python train.py --num_hidden_layers=10 --hidden_size=160 --num_attention_heads=2 --num_key_value_heads=2 --head_dim=64 --intermediate_size=640 --vocab_size=4612 --hidden_act="tanh_gelu" --norm="layernorm" --norm_place="pre" --norm_eps=1e-05 --positions="learned" --qk_norm=false --attn_scale=0.125 --bias="all" --tie_word_embeddings=true --parallel_block=false --init="trunc" --init_std_qkv=0.0238 --init_std_o=0.0 --init_std_up=0.0238 --init_std_down=0.0 --optimizer="soap_variant" --learning_rate=0.00435 --beta1=0.95 --beta2=0.95 --weight_decay=0.04 --lr_head=0.00758 --max_grad_norm=1.0 --warmup_steps=200 --schedule="wsd" --decay_fraction=1.0 --decay_shape="sqrt" --final_lr_fraction=0.05 --batch_tokens=32768 --max_seq_len=256 --doc_mask=true --train_tokens=146200000 --max_steps=4462 --dataset="wikipedia_en"
Each number is 500 + 25 x the weight over its row's rms, rounded and kept within 0 to 999. Layers, rows and columns count from 0. Numbers have three digits each. The size before them is the row's rms in percent of the matrix's.

# o: layer 3 attention output (transposed), 128x160, rms 0.0955, rows 17-63, columns 80-159
# v: layer 3 attention value, 128x160, rms 0.108, rows 18-63, columns 80-159
# q: layer 3 attention query, 128x160, rms 0.101, rows 64-98, columns 80-159
# k: layer 3 attention key, 128x160, rms 0.087, rows 64-98, columns 80-159
o17 129:466521507539545495503463475474512523474481531478476520494495538535481514486481537490554531483484506498495518480492522510512465479519472490545488466486439470534534531510505507519507478495478521525515528484427484514475532502512487508525484473
v18 112:450524548489488485477522488501491511531546509497505474480514505536511546472524543497510484514504545486487479495498494521487506532526468530486507501458497451508450501493499511479481460532537509462478553476515468523523448500501488453537518485
o18 109:553476497486505510502498518490519538466481502524498514503522477491534506524506508528469498514467482505493504503503495485500521518490502513574471504505517502494484493476454532457496526516546510504496479521470537500518473516506518499529554445
v19 111:535495498493557525517552482500527529497539523516454481526495496506504508470489519515505492535550481474502528558506521481504555463490529543533471531455493519521529453506482531490456505491510514525523548540485489492493471513470443489520543517
o19 109:530494522476456532476482480489447516481473498488539518483520499491498551510461481488512534520491468507542453523476528515530490511501508513501479511493485492524493519485527474511541461543479495525505489458505510485481517451551510435543480495
v20 122:477434466466530516502539497538530518528523532479478491496483545508484511480533502473543551480533518469478504507518461520490482484453515515507465505478542514494521483464464480501455510525508549528503479480484489478507479528535470501501476496
o20 114:505496524511446482478495506488522491509448543503476531493517497548498512516522504481462526515438524514507545511517532515459490496464499473535518503487486461475457512501487514522530480477486534444488477496524471499519506518483494499491527541
v21 117:488460502491512483515504535503487466512494513513484467501531551504509484501551488498481477524503527475488485521510493507449460476501483469522498531497455477545544509522513484493476492515556488521509493543474528489504501488480447507458465502
o21 126:504509551514482493509459484469501514495495483471498535460484495477520494539511473495553482508500485510522498477500530516532492497521495500500462506515529445474486507498520482534484508456485544464478493489483492497520482513546495484533498540
v22 113:507539495470487523494507514516529499508494463527517500498474498506500514480557531485481491520523477494514512550516461514492506514504546507489464525498511529491515538510542476537535477533531434513481481512505513455475458495462484530493493542
o22 108:501503507517480496531513496472509444491483498472514503481486502463528496482497448526506490541496505526518472478458510517531530513473512496511518530507491453512535424498533501499487485523520535495534459470506480490523530475541520475492505511
v23 104:496478455482492489495468531464509464482476487514520517487506472492505480458436525516510519521526461489559513479518518517542503488486494509559505448516502467558498489494556544530506474481545496544464477516528473522497519464502509516579478493
o23 105:476503538483493525518479489563525499495493518488511487465516508506473529489507462493519465497488541489499493518489507473513496488514486510528521504474475537495444472481506507514497506466492490553479477522475485481493460482448487511479478566
v24 111:518488509533521554518528512534492506522514451471481506478459548514520532501510526487443512531484504526477506539517493499495512498522490509553534446484497485513502510494472502468516495465477516488503541492506496489436490504416444484512495488
o24 114:517523491501508531483469541483487482460508472506496532497556473463516472529513465515510545515545507510534455496470513530472503496466519500500478504525529524498538535505521483492502505483541470469537487471494494462572495500499479496505472525
v25 117:476475465512511522500566539510511437488474493467495522549507516535548499495510498466492507520430535480502485512482482497522507459503518483457466501500474539491512513461533506527499497469509509504478526514493532456498513518526504510458475484
o25 109:521497475512511476498457528448542516535525495449489481486495468497480489477471476499490524464526531515521512500499492438470473500514494511508477509498555525501544506499520461466457541496484524510553496498482514532481515508502504488483523506
v26 109:555476522472489514500457473455506537466521492529518473489514448470508506563491486506468493488518443542528471539527486480476460521548495489479515489540501533486529517508510456530472500492506476482526503512521520495502461493500488498491521517
o26 115:526477502510481519494488534501448485504506495501472507485480530484502481496572499549514476520471494508506524510456443530512515498515455501462513504499488474531478500475474482550471468544464521562516487510512497491478548491491494487564451494
v27 107:495504487513530485514521493511478517472454486478492503508512536546537482547504499489496501546497497478471503475537495531557480530510502519456515490448488500469524499534512505469476495468546479490459514516513520463497504505507503498497496480
o27 107:527481517525527478478442492515478501543517459482522497514515505466437526479538459496501518481491484512471499486487500482486523466532515529501521484527482478523433477471494488478470539564479519507532501458530514516522518495491550516538490503
v28 113:511502537494497478545533543521489500521468513544485554499490473515514529540473518520485496493469512544505511548444445505482522476497543536537544472507530520470505514474485509486509544471493491501473523483473492482458529496487484539509454534
o28 125:525530548486497503470525491477480530516496515489511539508446545442466470482533498513516506521508496486514514479508541488507495475463538475509462468463520515494513498510493463536468496502515478451518499502477446526496479515498445487495470513
v29 118:506476501506572510477498517546492554526541527481499472458462524467481481533520496505506486509465490478454517537455491487520496489535501520488483530492530491500457468514489506496510530495478501516518528500475535556495511489518457524440524484
o29 119:460563475469502501495490500472508507497483485482513509493541497460528479476472551498522500495492462516508504482493464506532516525484514525510523476494502479467548500483516519518507460514517464477498540496454470486524548534461528480537437491
v30 122:484566502468495503467502530523483540510490507542459501493516533518469519545511520489520509481486472499468513560481474533479525485522522514495483532497491531482514484486499513490491515506504491495489479481495480513524505468525484471471528471
o30 128:517480502496504499499500449506505536490484512500517508511506490487510504433492489481507467490489492501532505476480491494492490486454539505524465508532500491473512493477469504501517510522545528530534467540536508498490516496488548525559481521
v31 119:512509502515519472456474529503500516527489541513459511504502518505484521478554495506445488523533495497493490510486497532462487474505510469539525503526473478540485523533517503476444467514512498507562522508498468567506501508442507508520504512
o31 113:494485510474466471513513460497480494441510475496491508505473501497476497560495501466501505524502477531501479530470513481522507543468509499510509507485474511471512517461483507542577493494502481513520485520488516441499492545540460518494529526
v32 121:503525520479507482512546507482519534522518505489497537483497485515486458488517515523526474552493481506479528460506517563501490484480492534492494505468484463544477474496519534478495451519535539491517506482500457541522496492495508466541474465
o32 117:494493472489481502509525536537500501471498495527502489519470453501511567476485464498471514489453524482447478521510499473490527495511513500538510524512543523467500524498466495513521509514502499514461522481552500477517479475485500505487472525
v33 106:473527473479491562468493499518514492495491499529469489491507508518457468465494530473521543505525487501487486493503501500425513490469467509525514478504500494495504494504459477478483502501487517468467503525501429512515510520505478465511524467
o33 109:483444533482476496503486498521478544478483532490460490491485451533501500527470487494428463547504464534516540509514519520498499469500518526556543503455500484494505516527506522483507510477523466496530533538528505471524516520510502517490519571
v34 114:457533532529479487524495492496518507546506551502474471509518517526499478509515507514495509508493518487479535516474514497455453493512487485439532490511507470520469488511482489490478454479514517486544512510542484511513466528467544485566485501
o34 109:522486487471496509480514503478486479517503498555519518491492512496488532568539484483503494496532487451501489521516498489473493516553439539517489489433517532496469503480463506490548527496519525492471515489519507485487459526499485485477497511
v35 116:465517540513531518515462516526483457504485513470506507485505502484484487497511489512542508504521508489455471500500509506442478468544505502469536517491487440563482484507471481506490475494492497457518478489540484522484453482510526508487514447
o35 107:498503500507490474473484510474524519523486503510519523518495437491518544557510498504500514504541513491531515471508469549486494543442506506529504481472489539485507496523490544519522476498497537465450526512493570500495475502488482486493513507
v36 123:503474538483474514498521460495495542492511470504530485481512472455509497515488473492483516513481491526568484480492521499490454507496486496490516519498525500543479512485534522460502531535485487470474500474489520497537480463510519486508538555
o36 136:502479490501462491475499475549494503465498546504496471524508497505528510458523514532535510499536521470505523489512480538532521494528455473556517440482497468516521481535483492543519462453468485500465540500476530520473547506503441500483497448
v37 113:500498476480488509543493496514565478462491485520504522489458491471507519483472489481474492513482507500513496563517528533460505503469497491476494500498488569489558494498525465509464478511497494466492455503504508472507504522472490469524536515
o37 110:529506554468495477513478483528462514502541502505500511500505518525519470469548453509507502506513511466532483505479467481506478487504501481504507470517494493506482414541535452530500460488504548490513440493569524506479527490507556500481464496
v38 112:452478523457482498475499523531500500489472486476492491500536500497471507495538541486475492528537450500520520515513478525515476520488442522496511520518526514512485560482515508531525485476541428490481448462507495501494491451523505489488471525
o38 112:464462442531522513510494521484532455487490520506491457543505506483498472505499480525508521509524532472516495478465526455531519476526506510561510493493463485495470406450462494495511506531516579501489527505488519486494515487507491517498502486
v39 120:525467541501518492492514480480482548473553450490538500505497514489497479546488494467482496469459505541492474515472463485509472505513458531484489467515504474503496488508488483470496518482480500497499477484484546491493473496512494474504537529
o39 124:509546477529507488507457491507516470459510508497516537488498491500506544492534507529566508503474491488532520483490475499507504517513496497496503502515534477529530506495465474496474480545539499533488520516491495547526501509505581505522468492
v40 117:487529524524495508549477480485465481523492520509510521499515466531521495516457478510532529536473516493510510511494512506532529519498493471475512528443518522475512528511511536544528529480535525499490488522493476495502530440522470538526516503
o40 119:524504441480499503477552512482493489571482516476538474528501504495467488459548498488502473477540536495481480544501487520499497483474529515529471508485506488537450524493512506456478527483465459512470509502486559492483494522491498501496493497
v41 109:504498489518480480439492503470532464500490503503487508487522480484475523486510488469484491520539510516509525586542517508508519517513521444531498485516485558472527479465506515514465499542510472506492470521518476532546485523521498515487544473
o41 115:470489501513511505543456511557489511465509495483505472520518480518534450524475508488425524510494561486488541495458478469518509491493441484469494518540478496525475531480486501552483505474511466486522498509552551508478508495504499475486490515
v42 126:479601524483492472486445484524527475472491545501490485471511507534515509500460493515513496488489527488443511472475530518449495505525480483489485555518506539478499514535514498519533466452523510502552502524485466488516533509494473498489491529
o42 115:529472508446520537517555466528515506520521472543484447500519520505475483512479539519518493501474502540470464508484491499509500521523499519531494486473490499481540496520511494482467500546440477495448479549482482511488487523508524508505479485
v43 112:526542546498504484546472517508550483484549536506514445478462500490514526514519498521521497448493478508488512510512518486455509514522512515497510547560485459475483488493484527510514529487511516513524523531494517444457498477517494505455476529
o43 124:521476536457532548467516515462495500501549512518492502498501532464507454476498522515519484484536506490498467524503514545480511466508485473459431484461496492486520519500561520513455475533476542502432499525491474514520505548486480480487490493
v44 119:463516508518464474502465505489489480507468475501511496503513496537524542531497522530520488494499537530495513499461470500473495451527522478481491504505494464531469525538526471489506486501567460525514542493508492480519482503466507514497465511
o44 120:499557495502495521519521475493502507461498506502514493494484455426506496514485483488493548470521529490506499490505494515568482552504480517492493502461536553497515501498486502541541520494477459510479550486477483510506495472487483494486509503
v45 117:531496505528481502514506450472515518479496504538503458495516469460485521522487503484504528493527467485486469477442518545474492512532475520521530508508513513507542503485519510528519505530471520505506462515521464507524491459491499514545526502
o45 112:469513478451467495473524524541485481508504489499502479478485511559501494500500504500503549520498496484462495501495526515539482485513482461490511479488471505563519529502519496465498507466551500483450547458499533479519510504443526529494532498
v46 108:492496535502508449494516485473487502512523529520534516486521504451446508498522528454548519518485501508501442509460502529502489521499474519498520457494503531507464515514526528485496475517485434519452488468530490500509512459552479499490533482
o46 104:528511441489444514506524531521540517493497513484493476500535470486522472496509492492482463525506528516490553505512522499544524484434522505486489505506476503511481453513498511522495504481572518506469544515497517507513472521494534505557484450
v47 124:499525481520533485488533521537502509472463448490450482529480522544510515491560497467457462515516458464478502525501515505484508477493513460516514563503459472503549496532497551475489527491519513538499501510512495518496464519499529485499497527
o47 134:482485513514492460515491497466474499488539515460498506519513490484508513551489463481540526503494515495551469473477506465485468549503540527509486506505538465483509490494485476434490476486474494501513477502523522506502511487552476531515504498
v48 120:543550526509493470507459510522509556487515457523493467479493496504499499511511493499474498499497468522518493502503474452493493490511495520496497519519499500512509496512498430455526508516460473518496497497527500477485491520490510486481464490
o48 118:522490460493519523550502485518447466471526521538485557521532528491483541490506497503502493521564511465507486471474495501513487496553510504436534524544517525496505502525495517519502495489514508495499494463470474497510507484501460508540498498
v49 114:499465491470509457483507541516526512537472515512518508513481512457513517434515472477469510501506531512514503525482472512503507523480495483483461536496525498500498550485520530476504522565536500489470461463461486502539529527514488484455489534
o49 130:508538477475488478517475451527563473503511563501497500558502538486544464524480553489535491537512502482479476489506486474487489485568530463512495497528523488493498461482476504520464497447466519476495463508501498502512530519482496515524503496
v50 122:490444487490472532484515505471478495509528484474497515505483444510542521462490528474479519496533519475510464497511497436534539517496522504513474466507516478504503469484456466531505519514480491511477522501502510496427486497544504520519511466
o50 128:494518500529547515512504544500516528490501505478512487518544511510508520566466496528474512544476510474522528514493511520513514451456456528503517463532462538534522527471541505483519482499491524529516484480479493487533514474462488482485504512
v51 103:506505498502560462465499496493499496496515519545484528484484476527511488532488478491514495432496537504483481461492546487563497516490513539528494467473506481483468491510511457493545466485512527494502497478486526470477491518487503518488507497
o51 113:500509524496463459478478498503480507475486493510461491522520491496471501459472485499512513532505498522474451502518491528475490529519500454546491509547463506483492538509524509527488500577515500518518451532514482545534455480471488498509503437
v52 111:502501517464485484509511503482476477480528496496526514517520520534478442489500498492474474505514528458492484520464489509499508536498490487533507495497493505521567498498488486487498490488483476532493512523483541457475484557510463533513543501
o52 116:530508520511503498472510474506517512463516488484497526491509512508510507522502498499522506487443474527494471512517502548531479485534488547494490451530518522507508545474485449469486489532546499512499484498508467528490499468538532481455458511
v53 115:499451532481522471533538512516486515505530539487501462530540489460500546514493509508480484477543457496510442531515482451489497529557490534560530505497530486512487527490508544519485525517531494501513486503512497529488470501490528482465511499
o53 115:483526482498514538413493489473501499506487538515504524503505546460488448490512533501516528548453514480513504483468507495480498455469475461475468507492490494509510522469497475500521498496496546522442444528474483496529486501493509479537519484
v54 121:504515519499502476492498479477506483513473459548478524512527491542521490468513477503486494541489506531511494481512492499542496524494495513515492520458476492495496535474529530498517479489533486487469466487499488467575534501516496504489490524
o54 120:504478495487458476533493500514535506530495525512502498521482547482490514527466499471527514488519510523470503501509533495457493463478474489538513489560506458453487469553486516521438537532458490493515505479487522536494484488539474495526519482
v55 127:511488479486510542460519489499503509458513496449481455497476522468509469493546508512517532486527490479538494485546502488491487488466509492502454541531512479551489456492477474478496487490460488533492505506475550522474490551554554489478459511
o55 135:493442522490523512544528514514541486488518541489489455485517453526521521495454499501510511512446475501537527499496502507500513504504485544480570463468515503500459512509504484499506482467481500476477473497457445529497530475503506490510504487
v56 120:474482545492520486497538513513480571558499462504469506499505481559504549534489473512477461528490490498490532524466462510530497518475538458504501506548484490441508519499519510488486528500514535502512502494511509540527478556483513526496501537
o56 133:467539504502488491511537484499454466467507502485487519519494521478481489517501496492515528493561479475493495518515516487457483510532486517531442505498502505458531492472444498527517491454461474505509487491498498485494530480482487505501513501
v57 116:509521521465487501466497533482484514491468528489517506509522487449476490486496488484496514529513480501497487546470503546474484491505505496480534530513509547539550484485501521512515507516505485451457464506522485560508479531485499503531548464
o57 128:454492478494513484438517493560519525544519478483513500490487480527501500480485498488553527551516498490480514502470501510518474531543512460498489466535536475512459468502514472508440492485539562522515499530492537467468503479521505480501475509
v58 122:482563461540456499490505504511540523522502548543499481495472504497463512473491495493492517499463505536480538504532545486484513493546532489485519483493503526469444514541490471476487498515471525468550505515516525493488534498436498491533515487
o58 127:487455422480527506501474473549444501506510431549512522523500548495512485466526524474487499510526484503496484490474503501464521502459492479482497533480491498518499485499504459508518500500569504505531511520488501505535493509517460522470515485
v59 115:438512510524488467514497488489549500515503585517501497518496486545503515506452505472520465488539517469475473524515543449490532531503494491494507495541504525470490499508512500517509506470514504506499508539523470473482538496493450469492518512
o59 118:486483449511512504517527496501487504510506491506498492494505509504484516550506544509419507518516492480513512509503496500513462453473494505497425496485515539514494530544525475533446500523478462509473475499547505533490470481480472494523488518
v60 114:525476484501474524432472519437446500498492548521502495523501495466468505483492488482518520516496529524542516496500481545491456466454532481520507472527480540502524480489505509476500523512488503486526485534510525559517567489461477535498515492
o60 113:501463475498518508536466484570508473503461479500508488456500553486451466509523485491478499492522484507510540488502474485515515516522525492480478510511519492493467528528519493541517537467528494511532555509483508462453498520540496474479467505
v61 113:521543485459501530531539478507482471535516473504477525508527487511512492519526480545465482485477481465519466446462508499439489486506473488490511550517472489514535507496473505497487498518507550519515512526476482494504476500475521508513489523
o61 108:493470515483451483477528509498491555523526509491521520487474494507492522511478476516524506493484470440497436519504531508506535517500544507520527464479486491452520586509531522470499465482471506514496461521512491490467489526514515502474493502
v62 119:490548504496500525586497471523486518505502485457534525494501513504518480543479473498492508517424498507504506472518528503540494514505460495438503465485511523476480507519532466532528469492501501522488490489520496461480487439504503506551491509
o62 120:489504434510511486475495508448500505535478482496495457466538461527486519442540462504549475482561523491475459481485502491478515493504523520507511511495511507536515479496490513478463500526459495525522515470497495515573511526472511510477493512
v63 110:491459510508504526557511526519513509531540476465491478508487546498530482499554479488482532520473495478499524517525481501481502460508513494505522514472519490502515477472514511522503508511474501524514553520449541480486484470491468484536501481
o63 122:492476492523510460510491537447495536499488484491506555487508480474489522480526453499529497487486439543500486453510509510497510502477466516487480544522538451499467502482501481520520501480519488462496520463509541517500466517496454491496513517
q64 104:499538487466541474467495487471513465505489475511510507480505432458492492511496522452458473509454514497519523481536514489470481497510484502525448504509535501510532433495460521508457504501500500488465530473478502527497477498514461482519507519
k64 121:525514504472469486493488543496454502510479510511477509507469462495524508533501535491478450518447462480458488491529484496543481509511535515488551502498507506519512559516525494456518497530465489520515503513485477475511534498467500525459514471
q65 078:533499497494512586475506528488508538520502476514438506498528510489481543508496491481546522511515508543496512490482534501503490493516485479479503517511570478467441502512524506489512498501478534487495490477504495506476492502492475458504535488
k65 084:497515497491458540471470493499508528497540501524497503514513507512500507478509533489483534515508540537499482480428478510521485489416482496484466486521457484495502502479475505467507504495520514549490557490527518552474492522469478531501491506
q66 092:495501520541528532510466490474505493501507489473456458472505562493482519513532460526541523543510496511522516477513477518498513470443484505484516466495476483495481514474517473515500531521504524499490495458524493464492481517492526477438501503
k66 073:519466478503460545504488506520498473499538488522496485525483542497474464496503475446530497487475482495492474463479538521498503484485489532500487510505446547543476508535477498467520487515579525497518461506482485506493489481506480565473487498
q67 104:473510488547521481482443475490439500469487490483510481490543507514506478518491449469525450504485482476537479511497505529459494502492516499513462479490520506497500516451507468481463562510504531499524487505491515464484519485521531515492466505
k67 109:492533525547529471516539515466503499498500567499483514500473493488479519567503487483474456523431456553486475468548526524478495506524543539485536501493491551485485482530488518502506524487517491504514438461505506473525488489468519539491477495
q68 078:473491494503504462511509485474512496459464516484551508486481504497573466484510537494434485528524498492522514515565515487492491492483528511502466509463468535527518506507482504505482513494512490488493534558456492498516516511498461511518479493
k68 082:529466512500558491544530497501495496519447516502517515451520509505496493547477450519497476497486477460472539537548507470499504509575499466505496516500501509514513513504516463539468485504457482466515475495511509432525521512506520452473509503
q69 098:504506535532497525499451488489467503507539472463495466493522536470473530522498479521513528549528485498505519482547499502483516491463475463492507497499458477460483488515500460516524502519499522480477514434509494479507476537496490484453496465
k69 098:562475447454500509485487492547502495478536484483522501510473537481525471501497485484490530496537482463469498481464508506497533512500496501465477518517467533488527510479498498518525475465534565502511496458533530499500496526524493512497510493
q70 096:502491531528510544451482503490473565536523459501472485473510509498422518517517450482518507518513499486494454507476511485479497523517496497514502483491526464471472520472516469461489510520509509472531473467521492474480475526535530496471496492
k70 085:471541498506456505474483528516504515518521503524467524533466518495455504515509525444457536533517504556523458460459498533518505501475498521510508501474455484513502485530463495482525525469535541542534510467540521528497452496511524537525487478
q71 098:511527500502464509463487533488469542506504505552474530495534478481522539504514531484541507497534521504478539477485537467514514464491498481496528518465505508500467509552533531520488520504497527480454536462520537501508531508471467460510497468
k71 108:495484508493498455458453499493473479462519499506496502485515509512529528497539523510538529528520531522509485516481469503485497474485513465514527488522466494478484510453488479489505492491493555511476572506526528494493511507508484496516499486
q72 114:514479502554471508517466524481479521524476502514486464455511491518466476512494474503576506497511479478446451509474458507508481521559532505486470498495509527511484554513515475460478482505504516515507460520480551494491506500503538523507490481
k72 110:462526532540515505521503523454485516511505575524513479526474504486506539487473529473492578495495504553521507449526524509483504490501448522499501476477479478525491468501502499492532512501497507492477496514515482532534477471487508485480487481
q73 081:495495511507478490471542457510460490500482484481524506507473511461495484529478472487493474463479486466514513516511479492442469537502494485525505500474480494479533473459486485506524525528525466461500497514515512505506465513526506528467479509
k73 087:518512503517531447478545525513502489508504536470508490531506450497483485537464496522499471504469485470495499536557511515503516535565502509490529502495519527538516551537541498518465510505489475478514456532493533465536502485514541480513505497
q74 096:446532512477479449504517479513480505488515483520509510528481471490526505482465558489429474499494512478510478517540518515498457522550534517519511501522491520510504523545491500490492499471474479494483498521481505522508516458492464480560486464
k74 087:512537503479522470485491460520528506523467463517522506499470523476508476516511507538485497512502498482512528503534482515489524503516502490525486507496547538453529458479507475496481496492455524461454469488515536455546456512513502498509500503
q75 085:528506528517556564498459503489510483485523499482510471488526505481519576492521458531524502530519502510509511484491491532490535459455491450493495461510541453477512498503519474513508517497483535531452527464494498470501466524505492448493501478
k75 089:536472475453457536523490504535482500452543493495521502515474510497541502464510493462511483492500493490448476478421488483523497500435524493444496502494480516491512533527505530480523486476516494519527530459493491529474497483522492548521476506
q76 102:524499496523483506465526472512479520503497499501497517563510506473493521512483443509530548494490486485495484517461491508491516525484457499477502516507507457488526526466546485485516509501536495478496485484522488498499476509549528556473527510
k76 093:449538548491469511449493499491469520502531543498513489543526473529483509512500532468521510497500516526546493505480484577499516486492509495524539473468468479529498519539502489461496502518511498560481519480509490511421451456529519498529477506
q77 111:467466495503519496528455551515507480453550538541468506473483525528553494446487522501501487490493532518494502490480499519520471452485513522487500515499520493526449572496503479491473534517437516531521472540468486496492509438487500495546505497
k77 115:469513536539511490540475517464492466498527535519501491468520499521471537508514484523597488460480531504490498493495496490484504450485480492541466473519496513494500473494489473441509525500477485495491503471490501485541503515459481493480502504
q78 131:470522439471505497484512481510532499534505505473493498494502451506496510472507531523448506478509487506505503522502513538499481474524530502482484501521508509511466524541462544508478484472451471473512522476481544518508504491468444495571469503
k78 119:499529489537537528468524475487476545500465498512526517473469537507547498497559545527496512503491494504503547480502511507495500484481503497500495511465498507476532491503498506524513495487459502518481501462517547473477502486436505526476500466
q79 071:472497491469481453490523529507513505511504512536506495471478470520483441486537543520465457452503512513508489546522501507485492509534556471522485527494488515492496523504460527491459505520462463492527501507494512519499505489489463518553490516
k79 076:476518505520548456477514496490490501486468495465488538502500503501538542523504500532481525502486502503516524511566491463475501528528507473515530532525541500473550533480514475514498534467488516487491477484555540469513524534474519473495520471
q80 089:526521498485478518500489527493506511539502522515451512513512466497499513498504543527516523492491491544480518485473518513534499478525499507491535522523528499487444485534507549485509450489463501492478509452517521513508513492447497474530512492
k80 094:494492466494486517485462492494484515492525483513500485484494518515529514454511554512520544512501542505518496488439493473504501481425468511486490496506497495488460479474483498493527490472504526527446571496491494549487481511462467531478484486
q81 074:535523468505518579471492489514516549523501491515473495512531458485485525524506470539546519507484488541495515475481548508529537498502471488510495485527543475470482481522522503515502495500462521500461493436538514510466499481491505456492530514
k81 086:468514502497467547465481506490484516484527490481502501517493500519531499472521533498485500501489508545521465470432493497530467492439490506509496467502475483481470468508482513475546528493494496553489543506497489546471474493482469529512479504
q82 088:539508478503487517501526509523514516487508508492485497526504521473485532492509500531521570509524494496466496476487482497538533481466455513475553518513488487482495481518511506500542443480538502503502506483535504494490492532502500537465527478
k82 093:504479488453475548471488458513488522505522479512518479484524538517529497462509508478515524480554524496497508494459483520489536481486492471484463507486490496475503502465478507515516474492525496538467549511513514557442467491545490485531501517
q83 096:494516490459503483471527501512508483533515516489509521531496493478487508510508510525462510514496500515507491492526480500485507537479466486496493537522486449465504454519456510514513469492526463486491509449529480520523475539481452525494532476
k83 100:534486469458506493462512453535518536489485451484539517478491490508526468490516507535460524499535478445476508510508486472519491527511465489469497538515537482450558533463534491511495492484501497515488498505510558504468494537536500495507516510
q84 076:485496554547499526484482517512479504489523541516481482493480547484495516501516467520555513485505481541499449480435491530507498451487488500486539471484490483484460539466555500470524515518513506509505467522496481469498488488519570493488495477
k84 070:463505496515483524488469497491505507506544502516475491521502531511485535441507524471530510475498540515517475494473503522511533464454444530501487477511473495483470472495467482469512535462554524513488547468504474529475468484511474546492483489
q85 088:532477487509479518520480530485492486496504521484507487500536455529519499496469522539562501509509499485484503487449489496551500470507519525501494459494518522516483535525516504500496510490454521527481514520467539474503511467496506473509482505
k85 100:494477521497493531509476511487502480482530530492523476494505494503535492457490520474546489472491505544499485467443495495498481474419526515493510461470490499500472449510474521504520493506464510502492505510461449526497483437494468503511495505
q86 102:479541455463496451495505460525501496533506482498506514541506469511499494507499531505443511516495486481500496510521531492488511541516532502506483499537474458488515494546486519518501482476493478511512503434522518520527508516473461509530490490
k86 117:521521477490524500486510457503515522496486451498535524496458522488532475536560497533457523530510484475506518491510511490495480511517517507484515539515529474447552500481504487545507489472493504494475458449533565499482494535513522528527510482
q87 104:484508540497529460504508483539486465445536487502507503522456564465523490495484486493473514516465508508523486504517511491466490518470498508503510490494449494494553502458510473519499532516521492514516483502513451491498472519519509516457522476
k87 097:510520488498480479461502476524517475533522488476500510528499472502465468533501461523499455470483461458507474534542511527482532505550512514494521512521530524495530498510526480522482520527507464464502435490502527485520513533554511502533508487
q88 089:515494500562551527470458520493515535511488526502480458483516518488463499491511417488543523516536511486501451511455473528497514487461492515491462453490506475481490560465520484479482525505525528490528475503475502465484467561553497514506522502
k88 092:465530503531464551480500549491465506521500549528475530525477508484474540504522517436486522496491489563503475469474504532484506470503522507507530504462453494499515519545461513472506510527527505573524500472527503509453480464496528521508484514
q89 089:485501531528492502498449510481498473547511515486472461468542473539465506498489514480566513515509494515498508505494465528524471468519507509513500454520536523519472533477533524496491509506481524495494485502468528496512505474512566457493501538
k89 086:465515536511472519507464533506489473495518522535486505524460486493496526477480512447535491494499511533521472489480517515492496477431497548510503475484483489506478474505473498484518492529521541510494481499483431525513494457462443543460520469
q90 112:508520502472424480493486526494496444488501495501494497491487456486509516496483572495506491447471510501499507488516481506497443474529520499505571474473512543513480500500505561514505506490476493498484506540467530505538518491487514451538495496
k90 112:492478492505524457494466511493523436489502504517490492466519488496546489475464495519559451497477513485502506556530530461499499488456508504492512484521518522531497478461497496524486480485470542444481520539490491517545519485517461486447522504
q91 099:505521439464494501519531480515517540505475492509478545513499472490490504483512501517456511495504502485504518517503536480487517567506524487505470556535497463471490484517471515498526469471483475489515472452495488522488507488458420533541506478
k91 111:493524479512526493452509471478506566510510487501544532493483490503521497539550508541471534512501498512511563481497488518481480518523514460517479510495501499470525496513516502523516510478479492529475503486540554501484480517491540520526500489
q92 092:485476539534503531488457511488462503493521508488464452484500556527473495505485467493553516515495485494487487499473481525497490474497495507496528466491492514509481531440526485460503507516495502528520471512494514480488479468544600493475497509
k92 080:478521512541487524518481522516479461503543514532454479553494518491467527492465509449535497492505521512528462477505519522488560476479500545494493467466460496522453458532484492477515506508526515500490494456497471517524475505505481542487495467
q93 082:512479525496503490475533505481516525506472513509495532495516468474478483521476490450484497493497496506509511520540466446507479538520493486518457543482492526487500492489481526489475511452568507448499508527489514520487497577521457498487520498
k93 081:491469517513526465492514522478505494550467547517490508486531489513481522522490511515471502537523486506508483526535484488512471525564464484461507513521512456499507515464524471529468508509479519502503502576506507487503557516514502438478513538
q94 099:489508514471544493514494511478535456502486481537512524493471521465501504500511514457475483537484538511522527486540511468485494522478474506522480514499519481464508434460491465515528506500516527504486499481496452499509474556497464479499548498
k94 108:523494481472464488535460531515535526503527471495499519464501450507465441518485446498488476511497486467467507523502494473532474526495479507473494549531497518513515543489526490492501501547529518507514477496491494499541511524537510532488547525
q95 105:490522484454526489487491509497524469507510508519516518513536427532504505499480480496481463503524517478518503516504500522492505525482512474505476519524548464496501477507492542493474512466470498475487528443499535502522491457512456482552484516
k95 109:521508516455483471509488476534513506486505486509526538514487455486507502512536541493501466505482486488483497486495464521491488510482561462482533491493529495448529513521530511482471492498478490545476486469501517482518506490475499535502524457
q96 091:505515480521527481542494520518546509518542513495493478482487470514476518475525524544480506488534515535496482512493530511527502450512510529482498455512512514546483558564525485524452498491465534525488519490500480522497515509467478488549503485
k96 097:460504516511485561504503507479466527496468506499498503504458550496510502485567541492509524491494502571499495473456511516498489483471495490527508514501508489515495485515455504480539508487502512537519536480504481497438485473490488488495462495
q97 080:493506477507516551498501509516517518559520507504475469502530465521433521508499478530525497478515484528462486519452507548515519474540467492480498486551532488489461512533513502519461457491452518502498498456525499528478503484461507494542505500
k97 089:473533501501474540482515482491478539494510512499497512535490534500502511455535571470488558528520513542500488458458500527520479485433488499488489506487493479488472471495494509472533511496516512536493546471498498528451484500462492557496479471
q98 098:545465478497468497513526507500466503500465511504501521501489513522506462531459493493514463483481496481505465516457483473523502539529527527506494512482472532515537487452487478478511494483522470497531459517501514500517512483511514551496471506
k98 104:466491533538558475480509521465519504500481556529498474505530479499472509500471507506491502494488528517526513529527485519488489546545524482522511481473517484498494462536524506516485523501454510485487503535495516516523458468514549481506512497